{
  "n_layer": 8,
  "d_model": 160,
  "n_head": 2,
  "n_kv_head": 2,
  "head_dim": 64,
  "d_mlp": 448,
  "vocab_size": 512,
  "activation": "swiglu",
  "norm": "layernorm",
  "norm_place": "pre",
  "norm_eps": 1e-06,
  "positions": "rope",
  "rope_base": 10000.0,
  "rope_fraction": 1.0,
  "qk_norm": false,
  "attn_scale": 0.125,
  "bias": "none",
  "tie_embeddings": false,
  "parallel_block": false,
  "init": "trunc",
  "init_std_qkv": 0.0302,
  "init_std_o": 0.00845,
  "init_std_up": 0.0302,
  "init_std_down": 0.00452,
  "optimizer": "adamw",
  "lr": 0.00281,
  "lr_mult_o": 0.82,
  "beta1": 0.95,
  "beta2": 0.98,
  "lr_head": 0.00813,
  "grad_clip": 0.5,
  "warmup_steps": 285,
  "schedule": "wsd",
  "decay_fraction": 1.0,
  "decay_shape": "linear",
  "final_lr_fraction": 0.0,
  "batch_tokens": 32768,
  "seq_len": 512,
  "doc_mask": true,
  "train_tokens": 131700000,
  "steps": 4020,
  "dataset": "wikipedia_en"
}
Each number is 500 + 25 x the weight over its row's rms, rounded and kept within 0 to 999. Layers, rows and columns count from 0. Numbers have three digits each. The size before them is the row's rms in percent of the matrix's.

# k: layer 4 attention key, 128x160, rms 0.0736, rows 78-127, columns 128-159
# q: layer 4 attention query, 128x160, rms 0.0774, rows 79-127, columns 128-159
# v: layer 4 attention value, 128x160, rms 0.0543, rows 64-98, columns 128-159
# o: layer 4 attention output (transposed), 128x160, rms 0.0459, rows 64-97, columns 128-159
k78 106:503465478498503508512468519496526490557489478537465505550496518497472499504502502484507461530460
q79 095:531459528494463541475547514518486513502499508543463496541511488492457484496489495506479519491503
k79 097:481486501502536474507487500510495543508487516484482542535507496510506515474496485493530479531514
q80 102:455479493533506541496518513509512520500435474500504540474470503475474511484491483450495513504534
k80 100:532526536525527482495506472496491544472503518496463509474492497490542530529489483482505508489507
q81 098:502560455485523529513500541512532467518513475488513513506497495467560508501531446490516487496510
k81 086:491519510502465499466532491500490458501524507502532476478481479486500484507468540524495464522494
q82 088:467448500482500495495464520505518483532449476520535522528456489513511522501500448516519526490507
k82 136:497526499485542481503512497537503477470495505464505533518462478495575552501534504518520514505541
q83 105:473557487516526521497515474486504519502472525477485505480489477506534520498515512479492543516484
k83 122:510518494500526511489501460529474474470523471520500514494487488489548538479506466513511513488506
q84 121:470484498534505493480473462489493488491486511495481535465497543532483519471502510486504491502457
k84 099:494498500508544481491504499504477486480497531515522502503467528494517534491496487497497507431492
q85 095:569435521482479500476475496483489504520513506512504476501480512521503500519501502495538478505493
k85 108:507489493511538481517500495535525482490447506469469523533503504494522544482561504492512502513545
q86 105:471493474495507518541499497517524503475503464499549481537476450489475498484487471507524489507536
k86 091:507509494504453515517486471486470537527525524513499522480496494492471462510487506488485520502539
q87 106:522521499547513504490505553500522516493499504494535485522543456520453470518478481476496498499515
k87 108:510500487499446520487488455510472530506487503507505508508505492469479437519447533522492482517541
q88 099:557534498502487497511487529485536504487531492473488475514522527500494500516516527469528433520494
k88 097:504512516559439476493495491454512481462515501513499490483524508522437496487474544486534498521461
q89 123:475526500511504550501500493524523493518479470521522493497486466484536457527493467478512518513512
k89 120:496517517465476514499491468525511557477513473506503502490501524520521491517526480474478537532529
q90 095:470553519498505506514457505510537492505478461495526502517462473484527490541490462446516503503523
k90 103:482494488497448494477492465463482497459504487512438540482471505496522475496514499501471504535534
q91 096:483545506499479526510458436544507506482509511508477501505463512498514523478475496471540477487482
k91 093:503525516500536475512524463474527537444515476523488526480490543487510490490545469476507511490489
q92 106:473475503472514498497545514519478499510464515514509546489475466469489520510495482528478547483544
k92 104:488475484443540518516531496520468503519479505501479504508498508450551491497518461497475499503546
q93 095:477458514476507519511501497525481505500517488521544529530472494505460496497495501514504513454511
k93 089:507489500488532512509496537485500525544502506502520534499503535503434497475538486495468517458512
q94 104:455514526500477528511494472540495498496466495515485521501443501480503489511485473498535510492506
k94 097:481490506465547496513527502495515541477486486500494529502486506469559484480575438479463526495538
q95 099:519522514516485510468480509478532502506474485496501497489475516528519496539510481427546462529501
k95 104:490487503527464466489468477481511491444498514501509522481479492486512507475515541493515508532520
q96 097:543535503531466557504490482497503488479477518493540492514475520550515447459507469517504513492446
k96 099:477499531482535505466492509504520498531480527500502489498490494504514499495504500493458524553546
q97 095:503472514515491466481524482481487519498529540518487452502504544507491508513465500484495449481496
k97 101:484524511513550500506532503549547514520490467476462504537492501497510513468507459450543482468535
q98 118:446513495510515451536482523491515490502525488509485490493503525464493495519492491487517472496508
k98 105:489577496499532466496511483537492516525496474483504547486486507462502540534523514444543499500519
q99 092:501524480501509523502497471495495509519508524499498543507505516471549480502470481551480523526519
k99 108:476510488518512507521502511509510470539501485489466492517554510489495529455534525505538508480528
q100 113:477508503529460463527508512466532474532480498502558515498490540499456507482509510462512480456525
k100 118:504523499473530523464507484530468522498475490507491546479508520466490514541485461511493510509473
q101 109:486532490480501481491461484506500458533525497506509503558512490548497511501546459520494513546474
k101 097:509538527482521465464486515522492498541489501511530497504539560530457519482516498491517488526470
q102 099:523533519525482462528447526511504503554477499522541523513460553487453497527525479497518515507505
k102 098:525520529475517495473503545501475549520519507518540498490497543485430524518548483480504494526488
q103 090:517505492504504503498489513489498454505522470489487491509486463508546537489527521530488499483501
k103 099:484501492483523519472506566541488492525510498524513493507492536519469509476484528532499484481489
q104 099:509520507513483487465544503490469517502516544521465491482524511495497494486470516472518455501539
k104 094:512463500503479500439522491489474519514444481523498472493491485500508455526436461501491492490501
q105 097:511500466485527506547457501503490470531510474508494515522479485540522518460533483530493505499473
k105 086:516546538509549483492518486502524461507530479478457495479524485487499547510506503496514495514462
q106 110:508484482469511551517521538499514519512471483496520511501488499541513521502506499523483503469489
k106 096:493514496489477507510493556512461523526498517480483550512474514446484486505511528487509504532515
q107 109:486542510472533507504493471520532478493532496487501512513515468509512507488546464528465532522530
k107 103:534497490523510517532486508508514460554553487515459510548472479479468549468525503495531476496470
q108 108:509532501482526461515441457494504447501545480515470498509473453537546526490535516510487503494483
k108 077:496549485509511481511544503524529447503553503466529454484520491532526521504511514519517503510537
q109 092:512483476459542496537517519511495475509519545480485508531478488502522537451535492578482526461514
k109 085:501511481491538511492541501530511414542530490501504482526502513482457521485524518493506499523453
q110 093:519480496469528480495480524502495517477481495486520526481491510498473514505481472544523543495520
k110 114:446502507474479519530478514488452477536471534508493483503510522435486472503515514493489500495490
q111 098:511444489455491500526514534495494499519521491483540524521463465506513529463519507558470496510534
k111 092:491515470498520495524501559522566453546525481481475495517486516479483518511537496487499522503498
q112 110:455483492487512435525473502514473452461508490495569526523493473505502522513520489532499499502502
k112 096:460518486495481503521515481521508430510534515479516502529428466507517558465535513521500521483484
q113 115:475544536532476488486493455489505510464492498536471487489496482491487474521471468472528505516486
k113 116:481496507472484506485465455474436565474476501526504515496504483512505438483484498510482482506534
q114 137:489516458455495527529512517539520478521546484471548490552486477529486531486540499530498522490496
k114 076:475539473526473497503512478522501439512540488486520529490480503533487527494507540507489533499524
q115 100:510527493505522508494533468525500492465528523501480483528539516508467485454517530536464473509484
k115 083:506516542516507511499512491486527463517494488522529464531493505527461481485454506504518484502446
q116 089:499517487500496489525491477476536513502489510503460469487496522523532517468505504498510489523451
k116 103:498534516545493461506490485485520461462501509493515512505462479531500532511492527518543514492476
q117 120:484561471530513470497510534503543483481527498474519499526563498517483520465515511478469479528506
k117 096:503525524534425469489477485474505453483511501519525456494507489507441491517445531490508487490450
q118 119:481538478501523534496466452525528513490482467509504510506485500473524476504474468451521514510494
k118 114:497533501471499525496519454511504541442526468490520527465499518507550471486507456482492533485488
q119 105:483481540482485498495481435497467486451494485533485504496481473488547468517508507525501509516484
k119 093:514477509450560516498474511528528523529498496509494512537516501514546527494549485489502523498545
q120 101:518483506529477532464514542491493504537477500514533510504492512535482488521495480450505503474520
k120 102:479487484523478471496478478509456524484483515473472523485472509475507483494491547508502487519562
q121 108:479492490480515517508530519494468504542519500510536558497481497512471525498501512532480532472530
k121 100:486474480483533506506517505512454528540505502491489503483499513486503512486477495522486473483530
q122 094:524506503547487498477486493441510495497485518530458494467521499520527469488486485480499470505453
k122 095:524505500504493491506491482514520507468466497499504500514480482511543510516489520513540498510524
q123 108:534486473491476476478526528512488481519542533490509517517550531514472515462496519525458498488506
k123 115:510496500517494475509490559497514475509512487486531457488540509508452493503464523484491463496436
q124 104:548511482494473493502513513456505510525531525472493460488549538529494524487508535515474482511480
k124 099:530517494546477484513479522494514509518502494498495466516562488536450527519442529515529485487441
q125 128:542454506468515478511505548511497502489513491506507523515474480478470514507500536530498488489551
k125 112:478461486492487514494549503505491442528495530481463496487500487455477467481521509498495476531541
q126 085:477516459517510511492515520497509514540470507494481504472493487518504525477498500487476531502482
k126 093:501517491475526501470510495524473503507538489488514501487481461503546493513459507524502475477483
q127 108:481538480505521466530506544523528502474482504465545556529509520500460536466505526490485493512516
k127 103:472488499496469481489540486470470455514554484518525483462481485494465459481465491495490484490465
v64 097:467520510509516462493503464508500494512481484484482514475542487473508520525502524500480489507513
o64 099:493513530496474515503474490473522495493507506494513467527479523530497476498486453509528482505522
v65 094:507518503499467505474511444515526528459500471474521483517511472519490506482480492482481473499512
o65 101:441500526549540497500491504459509516514507510476497495503468514525515497461480471537502545483506
v66 086:522499511523497451486483498518524488507489524470456543488504491477490516537495491469495497517498
o66 087:479534507472532516478475512563556458477504467485514480505513465494488476494499495492540526503495
v67 115:506544475493465555520511545506516496546502517492477495506495556514502489500508452492499504477551
o67 121:498475463460511505514498500548499501489455513491497497491517457490463522511464487459484501546527
v68 080:550515510526501497481521474522508499507511530535513557510507489479475513525491497495511456437535
o68 085:508482524508548527507504538497521544482488517500497535498520510466552537478519513495566508497491
v69 086:508482480502508526473485527489492502469486494519522532490492553515480503484479494505517506469535
o69 084:530510544505522483569531521440484523475541526509497510513501494507521515478552518512497493519484
v70 085:455444494482509537501502509482478516499506492521493494506499535489501495479494517529475509488498
o70 081:536495482539458476478506479405467499508488510582495511475512523507524493504471522491439518538494
v71 085:507520501499454467517521489508480484525491527512527496501511501526536506512533502484497510476573
o71 079:488470449458512525476504506609511533475491537432465494489513501472508529490507499498539475516500
v72 101:498535537493499510520496538509500514544494493487528458506522477499548477532502495491512466509510
o72 109:498533501513491512466478503507531481475537479518497505516503503537483521485512473483586502449519
v73 094:514459517484507505526497459494531512456537525497539447502516467488478481474500492527509453461533
o73 096:531476553529478490503481509427459565476509470490499546482507524530513498499521538525522498473511
v74 094:502469522494540489479489471515477494462502512534497498470526506514465511512478533503471503505459
o74 096:503481498497459498487547497525532502534480486516516479500479501497523444491505527521415520497515
v75 098:483471499501530490504547448505517497502516507513501489494499453470565500529509501506520483471495
o75 087:478459478508487507483518528591493491546481515468520488513483523490485483497513515504473504514466
v76 101:516437520478508537492518495493486494480528514493540480497485534566508516469490504518510542473475
o76 102:506479505544452502455488495467470480546470515521499495502516475502517509488492504506442501455497
v77 095:534518495524511486478535519500540506493511495511494477482524502479507512485504510491504472524488
o77 095:499534529454540496521498536474520539506515476504511516521501528497496492514506463498593500459503
v78 098:485469492504523479494562467494466487503513488516493476498505475531520501483519522531475494486505
o78 094:523495488476487518496482490538481508549504514488518507501511535460490477520475516470439504492489
v79 099:504505505486507515518520455497511512494507459497550447499481464499539494462519503520491490482501
o79 095:498512533545486493484470517454472526489514531506453520479459509530488494509466507491498514479481
v80 090:489500503496464478484540469515512509531494520514477521505494462512465498455510509524459466498509
o80 087:524483486470502527507506541524502485508452500475509475457503518499492440530476521473475509527537
v81 095:504517498496488519528521493515509508533498486505487465516452514539434514481476495482518438525500
o81 093:483472492510484529522465506439421510500483499457513478496477487524526497524526452497501535511528
v82 107:501480502522490440487510470501482493483522514488508536497503527503485512483510511501491469525551
o82 107:484494507527544520521478482437522542475477479457517523514515515472492498479514503524498492486517
v83 102:471494508500528489528483469492479495526555535516502436485503465448476505511486468496492578498514
o83 098:497488486479482470487523471511505511495489497505502521526537475558492475489496537558475472499520
v84 080:519535479504512473477475487503502495459507507504486552470520519483471516486507508454497490489532
o84 087:510533562508465480566512504487510519445521504469480476530466524512504488483538521519511470513497
v85 101:506489503515499477480506511499511514510532512498500508495509490454503502504495528491483473538530
o85 101:490494451476530530508497508465508502498498472481508504517519508522495492503514480504503504490499
v86 093:522451517486503538516497535500502497502509534482512480496485486555537493484489519525490522452464
o86 095:525468522512456476465527487491473491533473486563508491474528503469471470519464529486450505504496
v87 093:478503497471524511483547470479518501525520463503524463518491517538564489511505482531497486469519
o87 099:493510511477480473468501545526498497534486536480485505490514501484492511510464500476481522477490
v88 098:467515511508511495517474478507515511506469502516506537495485484486521499523481504483496536528422
o88 095:502511532490504484519489502529514445513528458495489482534474531531530475512515477510538500508490
v89 095:504470513506475565508525493488505509530492480495489440482506488494502495538493521535509547493485
o89 095:518492510482449469461499479478478479502516511595506495511531468527534497525457482469504531498492
v90 104:504515494502515486511444495517498499522471478507502490514513489506494488565488520497521475571491
o90 097:469470468488519530486444507488481475503515457470488544517486462500539565483504451502548522480508
v91 088:518521495494462532531547479512497510477513485476470464511463470492506504496505501523501438477536
o91 084:489427474510508519488490499539477541483476514457515538497509491473497506475490507486484505515518
v92 082:499499497489520509462465484502483513516505459516464548488542525510436521534503507489473476539512
o92 077:509551488482524497493482532468525506503487465479490557499488457499520495466488557510479500501515
v93 099:499499473524471484517456518499522486518493542506454498513491497463513511485501506503489518501490
o93 100:506457439460544506484538504495474507484487475489508493447512537480530509491505505494511495524475
v94 097:491508517516491512508476505498526495523495542507494482523502518505483488527481467485501538514452
o94 098:496534487483519487462472488500529438510533468506491523510555455510498531500481499507538502500510
v95 095:487533494486477481472531519508475510499492518502504546493519521491495499494509523474463481528558
o95 093:494500476492542499538483512562529517491494462470509483477473515504517474474501475491491479500503
v96 100:502496504508485531480529549516486488516485480501486501515459545541504482499491524516494484539460
o96 086:499510468511514490514498500567462483525527471516505516472467503458497462511522453480534475464499
v97 092:503468514469491497494452523511488519496528529522515500488504547514478503465480517524473524477474
o97 089:479491508518460482531526498463489493511473465543489487526452527530504459525561499457449502486514
v98 090:485533504464490546488509509503522509503499439473470499497496500508512473522515515507495495511511